config = dict(
    n_layer=9,
    d_model=192,
    n_head=3,
    n_kv_head=3,
    head_dim=64,
    d_mlp=576,
    vocab_size=2048,
    activation='gelu',
    norm='layernorm',
    norm_place='peri',
    norm_eps=1e-05,
    positions='rope',
    rope_base=403000.0,
    rope_fraction=0.5,
    qk_norm=True,
    attn_scale=0.193,
    bias='none',
    tie_embeddings=False,
    parallel_block=False,
    extras=['some layers without positions', 'local attention windows', 'value embeddings', 'hashed n-gram embeddings', 'an embedding shortcut', 'skips across layers', 'capped logits'],
    init='uniform',
    init_std_qkv=0.0958,
    init_std_o=0.0226,
    init_std_up=0.0958,
    init_std_down=0.013,
    init_out_by_depth=True,
    optimizer='adamw',
    lr=0.00275,
    beta1=0.9,
    beta2=0.99,
    weight_decay=0.096,
    lr_head=0.00543,
    warmup_steps=439,
    schedule='wsd',
    decay_fraction=0.61,
    decay_shape='linear',
    final_lr_fraction=0.1,
    batch_tokens=[16384, 32768],
    seq_len=512,
    doc_mask=True,
    train_tokens=146000000,
    steps=6127,
    dataset='wikipedia_en',
)
Each number is 50 + 10 x the weight over its row's rms, rounded and kept within 0 to 99. Layers, rows and columns count from 0. The size before them is the row's rms in percent of the matrix's.

# layer 5 attention key, 192x192, rms 0.0937, rows 90-115, columns 128-191
079:48 44 43 37 33 39 65 50 67 60 47 49 50 49 44 35 54 33 50 38 67 46 69 43 45 39 55 44 60 37 58 50 48 59 68 45 43 49 64 43 40 31 31 47 47 56 55 61 81 56 62 70 63 43 45 44 32 51 55 47 48 34 50 46
118:46 47 53 37 40 60 39 44 55 58 42 57 45 45 64 53 43 58 46 50 44 50 52 50 42 53 45 43 46 65 32 52 48 55 45 47 50 33 49 53 45 74 42 53 47 57 51 41 53 47 59 48 59 55 45 39 63 47 62 46 54 51 52 67
101:48 50 57 57 45 49 32 43 47 35 52 37 62 56 40 54 60 58 52 46 45 55 64 50 52 51 49 51 55 62 74 28 53 58 52 53 52 58 53 44 52 72 50 36 49 38 57 56 37 43 50 40 60 36 68 57 32 38 40 62 47 41 45 47
075:67 33 71 40 58 56 64 61 51 45 52 46 50 46 49 36 61 57 60 48 31 48 52 37 50 43 48 54 63 70 32 43 53 45 61 56 54 34 50 47 40 41 35 57 51 72 29 41 51 63 44 62 75 52 36 56 54 46 40 61 53 47 66 49
097:49 48 40 55 42 54 69 52 47 72 61 54 48 56 50 40 41 44 47 44 62 49 39 55 48 60 44 49 56 41 45 64 42 42 49 54 64 47 49 48 45 39 65 62 54 50 50 36 49 47 54 56 57 57 45 47 63 56 62 26 47 47 56 63
091:36 43 52 29 59 78 61 50 35 25 47 56 45 56 43 48 57 41 46 45 49 51 67 52 42 52 61 49 51 67 67 26 34 54 56 53 69 62 50 50 56 53 49 52 52 56 52 50 36 29 43 46 55 38 50 65 45 53 47 65 39 50 51 56
089:38 64 39 74 50 69 56 56 52 59 51 51 54 41 40 47 36 43 44 41 56 47 38 57 54 53 60 56 64 29 55 61 33 51 35 48 57 63 39 56 59 50 64 46 56 42 44 57 44 52 67 46 58 48 58 55 39 38 53 41 59 29 40 54
121:45 54 34 54 47 62 38 44 55 73 47 57 48 56 44 55 39 48 55 50 54 47 39 56 46 63 49 58 44 34 38 59 42 45 44 45 55 43 35 56 43 43 50 49 55 58 39 44 56 37 55 55 52 60 65 39 72 44 75 46 56 58 42 63
095:60 56 50 52 51 44 56 42 43 58 39 44 50 44 43 54 41 28 40 48 31 33 51 47 50 40 63 56 61 46 58 31 49 37 60 44 64 59 56 56 44 52 61 39 39 56 43 50 44 62 61 53 48 39 48 45 44 43 60 32 63 48 21 42
084:71 40 47 51 63 53 67 47 55 42 58 59 48 60 47 33 44 73 50 53 42 56 56 46 53 52 45 39 49 64 30 58 46 43 62 48 69 37 52 52 48 29 39 69 62 61 39 39 45 31 43 40 79 55 38 60 64 59 56 43 42 64 53 48
108:50 65 53 55 49 35 27 55 44 39 51 38 47 41 44 53 57 52 59 50 44 41 65 38 61 52 71 48 54 49 70 56 42 41 47 46 51 64 60 53 59 41 55 42 37 26 60 40 47 49 37 65 42 47 41 49 54 60 40 52 49 63 36 44
095:45 62 46 61 49 47 44 43 43 40 65 43 39 51 42 29 62 56 63 53 57 53 58 51 60 60 64 49 49 55 67 43 36 53 62 46 55 52 55 46 44 42 41 40 41 22 68 39 47 51 40 42 43 49 35 55 44 57 43 55 38 51 73 45
090:55 56 58 57 51 58 61 40 40 46 62 54 36 54 54 28 52 58 41 53 55 48 68 42 60 54 43 27 64 78 63 67 34 51 56 39 62 32 55 42 37 53 45 52 51 49 43 43 48 43 61 53 74 57 46 42 49 54 50 57 31 59 65 58
132:54 46 46 61 39 47 52 52 65 55 44 56 61 51 53 50 38 49 58 51 60 45 36 56 38 60 52 49 48 35 26 55 46 48 52 58 43 34 57 50 59 54 46 52 62 46 50 41 56 40 50 39 52 54 66 49 58 43 50 36 49 37 60 57
092:79 44 48 21 47 49 57 54 46 57 44 47 50 52 55 70 47 36 58 56 38 45 66 44 32 48 42 54 43 46 42 46 59 49 51 40 39 70 54 53 41 34 53 54 49 44 43 44 66 50 39 41 61 39 62 48 48 58 64 58 59 70 39 58
093:68 61 67 54 43 48 47 55 42 49 55 50 43 39 63 52 45 48 48 69 42 60 63 36 54 50 53 50 42 65 44 64 39 43 50 37 54 65 60 53 44 49 74 45 45 28 56 36 46 56 45 40 36 58 43 51 47 67 56 47 51 57 44 52
111:60 59 59 42 56 47 43 58 42 23 53 41 50 51 54 44 64 64 57 63 35 63 62 43 62 54 57 45 36 75 54 46 51 49 53 44 36 56 62 48 42 62 47 42 42 32 67 49 35 56 42 36 51 51 45 55 41 60 41 68 48 55 63 51
131:46 59 54 38 62 46 44 44 31 31 53 40 41 39 39 46 68 47 59 43 44 42 64 47 50 53 69 53 46 53 71 57 59 38 53 41 55 53 58 43 50 43 47 46 38 30 55 48 42 59 43 73 56 44 26 68 35 51 37 62 42 50 51 43
121:33 54 56 60 58 43 45 45 39 29 57 42 50 47 50 31 70 58 39 45 41 45 61 45 66 59 55 39 54 62 68 44 53 51 63 52 65 33 53 50 49 52 39 50 35 46 56 40 48 48 49 54 59 42 34 48 44 51 44 45 45 46 60 43
106:45 65 51 35 64 40 54 40 43 37 54 47 53 53 51 56 64 72 48 56 31 62 60 47 57 49 41 36 45 59 56 51 57 60 44 42 41 55 62 54 58 50 56 48 40 41 50 43 44 37 41 50 38 48 52 55 46 61 35 55 47 62 50 29
112:57 45 48 42 44 50 70 48 56 63 48 67 54 58 54 46 39 56 47 54 54 50 52 53 44 47 36 52 46 41 29 65 61 45 47 54 42 44 44 55 53 47 54 60 64 72 41 33 59 43 60 56 49 61 49 32 69 63 66 38 43 54 55 59
104:42 80 50 52 47 47 48 51 36 62 54 45 31 49 52 23 69 47 36 51 55 49 50 57 59 46 59 45 58 59 71 62 50 52 46 43 47 60 59 60 51 50 49 53 38 37 52 46 43 56 54 49 36 43 57 58 36 47 52 34 51 37 57 38
086:52 50 59 63 50 52 59 52 54 65 47 60 42 37 60 58 32 61 43 52 77 45 36 55 52 60 55 47 58 28 42 78 60 42 40 45 56 39 45 49 53 36 50 67 52 53 34 46 54 50 62 51 32 50 59 59 68 52 39 43 40 44 68 41
106:46 46 42 34 51 34 45 51 60 55 45 53 55 46 51 58 42 61 60 56 27 46 49 45 45 47 47 59 29 34 32 60 74 49 52 49 39 47 44 48 50 51 51 49 46 46 45 38 66 53 43 49 41 48 51 42 64 55 59 36 59 58 52 54
095:50 50 54 52 48 51 49 47 41 26 58 49 44 45 43 40 52 44 54 46 45 69 61 53 51 53 49 54 50 68 59 34 35 48 52 59 64 51 47 48 46 70 62 39 34 48 76 53 40 58 47 39 45 33 50 54 39 53 50 60 52 44 46 54
092:59 52 57 54 41 38 42 35 64 65 50 53 43 48 65 62 38 53 52 60 40 51 43 42 51 52 48 64 45 57 39 57 53 37 53 41 49 36 39 60 36 37 56 56 57 58 35 44 50 47 69 52 52 49 42 37 65 62 72 43 59 65 27 53
# layer 5 attention query, 192x192, rms 0.0975, rows 91-115, columns 128-191
099:59 57 55 39 60 51 44 52 56 61 74 59 48 50 65 56 45 53 50 47 55 45 41 51 50 43 54 34 53 34 43 40 69 57 53 33 47 37 30 41 51 56 30 49 50 51 48 78 58 48 54 53 41 60 52 52 55 32 56 47 58 25 49 56
147:52 52 53 53 41 50 58 64 42 36 52 36 45 53 39 50 67 46 36 56 53 65 69 56 62 44 59 55 57 49 67 41 58 61 53 37 53 46 53 36 39 59 58 44 47 54 54 63 44 60 45 47 50 48 39 52 28 66 36 41 40 49 51 40
094:49 49 45 44 45 45 52 54 55 41 56 37 67 46 58 59 51 45 39 62 43 31 50 58 64 56 71 46 59 47 40 47 50 38 60 28 62 38 44 43 58 64 51 49 48 57 50 48 53 54 36 62 60 41 55 46 52 52 45 63 41 30 69 36
101:28 52 46 50 66 50 32 42 53 56 53 55 35 37 50 34 50 37 53 38 47 50 35 34 46 55 46 54 48 42 43 69 44 43 54 59 70 45 53 56 56 34 47 55 30 41 54 49 45 39 71 40 53 67 44 67 52 46 63 44 56 58 31 58
097:50 51 58 30 48 50 46 63 39 37 43 68 45 33 59 65 53 38 40 43 60 43 56 46 57 43 51 64 58 34 50 40 35 46 58 34 56 48 45 50 58 62 62 53 55 45 51 45 48 51 45 51 32 54 31 57 27 72 49 40 42 57 53 41
106:46 52 49 52 52 44 34 36 58 39 53 51 36 53 44 33 37 29 46 45 25 74 48 37 53 47 52 43 38 45 56 46 35 40 41 60 56 47 52 53 54 48 61 46 37 39 55 53 54 42 80 56 61 68 53 58 61 50 55 58 55 62 42 48
103:61 51 30 52 46 47 45 41 59 53 69 61 60 53 52 42 52 42 56 45 47 55 47 56 40 47 52 46 42 26 46 50 44 65 56 45 62 34 47 31 56 48 26 39 57 36 48 53 54 42 65 48 40 69 70 30 55 50 48 45 47 38 46 47
118:59 40 38 39 52 40 44 36 51 49 45 54 44 47 38 43 41 36 50 58 37 42 56 48 33 40 59 53 37 31 55 41 35 33 52 45 52 51 56 56 49 47 49 42 39 40 43 39 42 50 75 61 69 68 46 67 53 49 56 56 45 52 33 42
094:64 46 47 45 43 42 47 50 45 60 64 59 54 58 56 55 48 55 47 40 45 34 48 63 58 61 46 42 60 40 39 67 50 50 60 48 67 45 50 53 53 40 35 43 50 44 49 53 47 32 31 31 56 49 63 52 53 55 54 52 55 38 59 47
093:60 64 63 49 34 49 59 41 49 50 43 34 40 43 39 39 53 64 55 48 57 47 67 29 46 58 44 72 51 59 59 57 23 37 61 47 52 46 55 59 52 49 54 51 47 39 50 37 42 60 67 60 58 64 39 50 49 47 39 42 43 57 41 50
095:44 47 69 51 45 60 52 67 44 42 46 38 48 52 52 55 51 45 45 48 61 66 40 31 70 71 49 59 45 77 62 67 51 73 46 45 50 51 65 51 50 30 62 45 71 34 50 50 49 48 37 49 58 40 54 48 51 55 53 41 45 70 60 61
100:56 56 63 51 63 70 40 52 49 57 65 58 43 61 70 46 61 59 44 37 59 52 49 52 66 68 49 52 54 63 50 61 63 36 57 33 67 37 44 38 53 38 46 49 51 44 41 41 65 48 45 43 39 51 51 42 46 59 45 54 50 49 84 49
098:49 43 51 49 44 46 41 55 60 57 78 57 57 55 57 73 35 48 50 42 43 58 30 58 48 46 48 53 54 29 44 37 68 58 52 62 33 42 46 35 53 42 42 50 56 42 56 63 55 36 37 44 62 45 55 52 61 30 59 40 56 36 52 59
099:69 29 47 33 59 63 55 53 58 53 62 53 65 59 63 70 51 54 49 57 55 43 57 61 42 37 52 49 58 38 46 45 55 67 38 45 39 55 50 39 57 47 47 50 48 41 45 41 48 36 23 41 45 65 43 45 47 44 39 40 57 26 47 46
113:72 53 56 47 59 60 57 60 47 52 39 58 50 58 59 65 42 52 54 53 44 50 48 53 60 62 40 51 51 64 49 43 53 37 54 44 37 55 49 63 48 33 70 48 55 39 44 40 47 41 53 46 60 52 51 70 59 37 52 58 55 45 45 62
115:58 44 62 50 54 57 60 64 44 55 45 33 47 51 50 59 54 73 48 60 58 49 47 60 65 61 47 53 62 61 52 56 72 68 57 35 46 59 54 44 47 47 50 55 59 55 47 57 43 42 23 36 43 50 52 61 37 49 43 41 50 40 44 57
100:52 62 66 58 38 44 55 48 40 40 37 40 33 44 41 35 51 48 50 57 48 58 53 38 55 49 43 59 48 66 56 60 26 37 61 51 62 45 56 63 54 54 63 49 48 49 53 48 41 55 71 50 35 52 31 37 46 72 42 47 45 64 51 51
101:63 52 65 55 41 49 59 45 29 57 44 31 41 51 40 36 60 63 39 34 65 47 49 51 56 56 54 68 58 62 57 50 65 48 63 45 64 38 53 62 51 35 48 56 50 46 39 50 48 62 51 44 66 37 41 56 42 58 51 48 53 55 59 48
103:62 45 58 47 61 49 53 36 47 64 33 49 49 57 38 56 67 82 49 33 68 38 65 59 45 74 42 40 74 68 48 50 48 64 47 51 44 61 58 49 49 58 53 49 47 49 43 39 42 53 48 42 50 58 48 51 46 64 41 42 45 53 47 35
091:56 49 29 53 52 61 54 37 53 61 53 71 66 64 59 55 41 54 60 41 62 36 37 63 37 56 37 47 56 54 37 76 48 36 63 43 57 48 39 50 52 37 30 65 52 53 60 34 50 51 48 37 33 49 55 37 52 53 57 59 40 42 55 54
097:48 62 49 51 64 48 56 44 44 50 42 49 29 50 44 32 67 48 43 44 53 67 46 32 47 52 53 51 50 64 56 55 52 44 43 43 52 61 63 53 52 37 52 55 34 24 35 41 42 58 70 54 59 58 47 58 57 57 62 56 41 71 54 44
092:47 61 42 56 49 56 40 39 53 54 44 58 50 54 52 39 43 58 49 40 45 56 38 41 46 52 41 44 51 54 41 58 35 19 49 62 49 38 41 57 54 55 52 41 41 42 44 37 56 58 82 53 53 50 59 38 66 50 62 72 55 65 44 40
095:62 43 46 37 62 43 49 43 55 66 62 37 60 48 51 67 46 62 63 55 58 41 43 48 38 53 55 37 58 33 46 50 57 86 47 55 40 49 45 42 63 46 21 50 45 52 48 53 48 45 42 56 55 61 52 53 55 34 47 42 54 28 29 48
097:41 40 36 47 52 46 44 58 29 54 47 60 46 43 35 45 47 42 49 64 51 53 60 47 69 57 38 64 37 55 59 36 61 50 46 47 56 59 43 65 45 51 54 43 54 50 47 63 48 57 67 44 61 46 48 60 32 54 65 46 53 62 38 75
120:75 41 44 52 46 54 54 41 47 63 54 54 65 70 63 53 53 55 52 55 36 42 45 61 53 42 44 46 52 58 43 54 59 46 55 42 45 45 48 59 53 39 32 44 46 40 38 35 40 45 54 50 55 52 55 48 66 35 47 65 48 34 50 56